Part of a small language model's weights.
Size: width 256, MLP 704 SwiGLU.
Architecture: RMSNorm before each block, untied embeddings.
Training: a variant of Adam for these matrices, 435M tokens.
Each number is 128 + 24 x the weight over its row's rms, rounded and kept within 0 to 255. Layers, rows and columns count from 0. Numbers have three digits each. The size before them is the row's rms in percent of the matrix's.

# layer 7 attention output, 256x256, rms 0.0579, rows 77-98, columns 0-127
091:138122130160122098116111144135152140162111147108100132124149110106133121126145129138123127128105116122125134131142189090138112158133130148131111152109076125130131160128127117132152131084118120097077109151078138118132147111172153113109174172105116092116089100123185137140167127116157095129144113149132147148162060106107147091123139165078154094065118138122162133126144115166122079124114
117:122131123117121146093127134150155110128123091119137138133130135144098144136129138137140116110123100126120102111118097117123129139159125127113165124151131168115135136126106112153130132169120122093103172113161190039134111117175117153102124087221094152156191115139139161173132179108044130138112117113126116160114108139120145143130119099126132141151138129111116143112145099113130139123122
097:134121157170148155140145110124158149138103161116129103111123085147137103123143176153107135155100102132116140111145089155121128126155139119172183143124136173101103139124095084141121110127141109139102129197188122136132134123113126140114191100079103101124085153136111119125117157167173123095148126128158125168108160119110147151130128168153139098120137084138126113124125168132098127172108
104:110133123097124119132109112127117097095128096113131118181115156078097107178122099139108108133139159184106141135120133117143144105078093112111147132109127128149129146101154109121118140135127126136115134111068120123098123106098111124151148139155134135119188113116100153116093190100106066152136108097134137108158089155103128113112106100130122128157120120116133131132105082110122123084122
095:141118094108125110128136154141124104144100104149105124123139101119089156125144102095132152100129120116112123130133107114151135121128184085130126116155102119095108103128142126099129159125130119129073093095075072106126148110111145122120107175146158070160132107072172126144112087098166107140110092069107129108130109167123136116168099104161107142133094106085101160118124090104164137103154
092:124115167157139118107148122120131133124115141118165122122112109127135108118159132140124123086139136082135137163135127125125111120102098127111150130137122094150131118170110169143121134141110127166121150168208149123154103119136136104122151045128137142150084094078089131167164122162139123151108085136149133137120138151167119097170112106136143127151096112121114133098174159124154135133105
071:172157156135120125095141135110115108129151141142108122104161151108156075127077137111150104149160136117115160182153151106128100124173166122118102143172114114133154139112119129096108132134109134146182118155088088181130122107138123127118110159120132102096098147118155117134151114134118132122146110150126103095104114096123123139130125135125117118104117179127161088163108106115128097143138
085:114111143133093138103102134105153109157104136117115105130149139135169139121143135146142113142152120126115100095128109128096158133115109113149122131150130150120125149133167131106130113103143156080147120124086129119136155141155113150097132153079128132067113161153172117107119146137135125104127132165118081109097100064141121136144126152104150124128176127106167100119144100137103123136137
069:147090112103123127153131136164120100116107099114152160136120173112115175133139117118137129136109139152150137142148131139156097140126166135115091148177149093103159114153173105090097197136127115115140092113101126144155116128132118141104128156156140140125153114159161110119172122127127109146138138116132125126164106134142125112123094107118145157139136133180099171116111108128182141104096
109:142129137136159134141121107114145134127129133122127137124098145178147090132140105132129142141120135143111138133123114143117112170149087142133170128122176143098170135110112102140130105151128132112115147164231164130106145073162146133178156073183165139132145114171060132155079141105115132164140157117135143116124128109126140164113130127121129117158113103165143092139110132130128153142166
093:118128113147157089146094134130140123154108108101136114114093091143140129123133117128116134126119151078137165112086091173176105125112183108111170092140150118155125100141124088120089125139151155080136122141163122073138092121099161139108126124100115127122134129145111150128113140102131116114132072103150128146132144162121138134192104102154115121130103099161100155100136138109167143118160
091:094111129145107103107132112151129118139137123154121141111116112127110128157135117121120151117159114099124108142101088132097154101114148117131145095175118096137125120119109158097098166124106118132149172108052151164125113135101163179097124199143105124137181156146111153133128152090132115175121108140147108107087151088157092107146122132154140155114140123117100105128172121113167146136150
079:121112146136148153091147137098159162155094114124141107116115110146115121140142134119146107098134102141137136127102137108137154123133176128142111144114119094101140097132162150097120154136121119145137135153123132111108134121170122147148136129133131144132150118125114150123121142092101079140165129170150142105113111123164172145171086115116145110116076106166131145119139130140118105139130
111:110109102179170138154181163126142131144100083187122169176110124129116130115116133087105155098147129146149132112092120146122139075151126145122124116138135129151145103120092098113126137131109110110121089160102180139129151093172172132132095205116138175103102104132126102088158078072159079135087112124143144113131181137139099156123119113164113158163133119122104127117099127105134148072146
112:139111144129121128110152104138109117135158129133123128127118151098147123132143133126132144130128165114138130141109142114125124156108119109129104136137095093138118145119133171125140127126131126161145128123066109153125106113142175141166113211112141097068136123113148112064135111104158078122154086138133116110091130101139121097124122141130125140111132152105130132121185105156135134132104
114:141143149121120124115157107167081120110144145132135122132173135106127123150127126141125127125124123136121120130104153143136156109143133125150121136086145120141137128160121132137133093126135134146170153154131170095179145155173141155081113171129101181168155156160099143104161147099117120134137136166122128119102142129148121138126147145112142118133139138153144133147152145144096098138123
096:096133109114104112151148123137106137133096119143124109143157133130121155119133143101115178142096118131140137103135106107121129117114119125119164116137168157100091089149107141133112162157146140088114124134084095146147158127123092140161093123141146113166142127092140174172121102120150207077108149116162115122129125136161079123148077136159133136146159136086112118165130115117122167135152
082:112139148137098128109131101174130115095127124113116137115132122142126107096090134145120137173093093122128143118071101129148105134171156130094125113138116142134127109139100141134113128145151152107131137140143153131152128156099134087087143108096139102089144145118114117114143111197160168111128130143146089133131109159118137135136097126135137114121125114173107117051108115124119156165147
087:138157158105088120138156134091112135136115113181093132157154126112125115148096154075102140107162099120119086111112087115101130075086165146087111140164161124139102149137159174110123123132119102107149168119099155140172118120146161121098118148139111135122130119176129122149135086147103160163128109105120115122130142117106100082106135118130106150151160139093129125146129134107130155110141
095:129152178114129091121120086108113114123160162124126111081137150091137128129146113144156109102126126136156121131159084123124092082117132124123135100151113154107124174110124132110101124138145142121133162113134094128104120098124115099166130060135089118116153134110121162142104136140138168127089117149118111134114139119097099113115121111115089158137116148122138123156130113118109124127136
083:147108161110124134123139105125131120133107138112138108116149118158136118101128118114136137208126131109109109115109087158114108145150157130129144116170120105132158142164136131121139183107149130114118133146158103172152119144119136130135108105065129108147100126132126105179108069153157209108132117165133120137103132106117131127106160158124160138115121125175145128095139160142161120180110
091:124120144100122118111121164073136117137133139122124097121110136122132095095118162140114133141113121105090135128149112118130165128096143076141169130147129138117132121122111131139123158141113133169112153139159091112099089167114124127141136077122115090082130144132141154169115165162067156102102113128132139142121132146104168088143092133150127150128121109117132131111159144129157138133093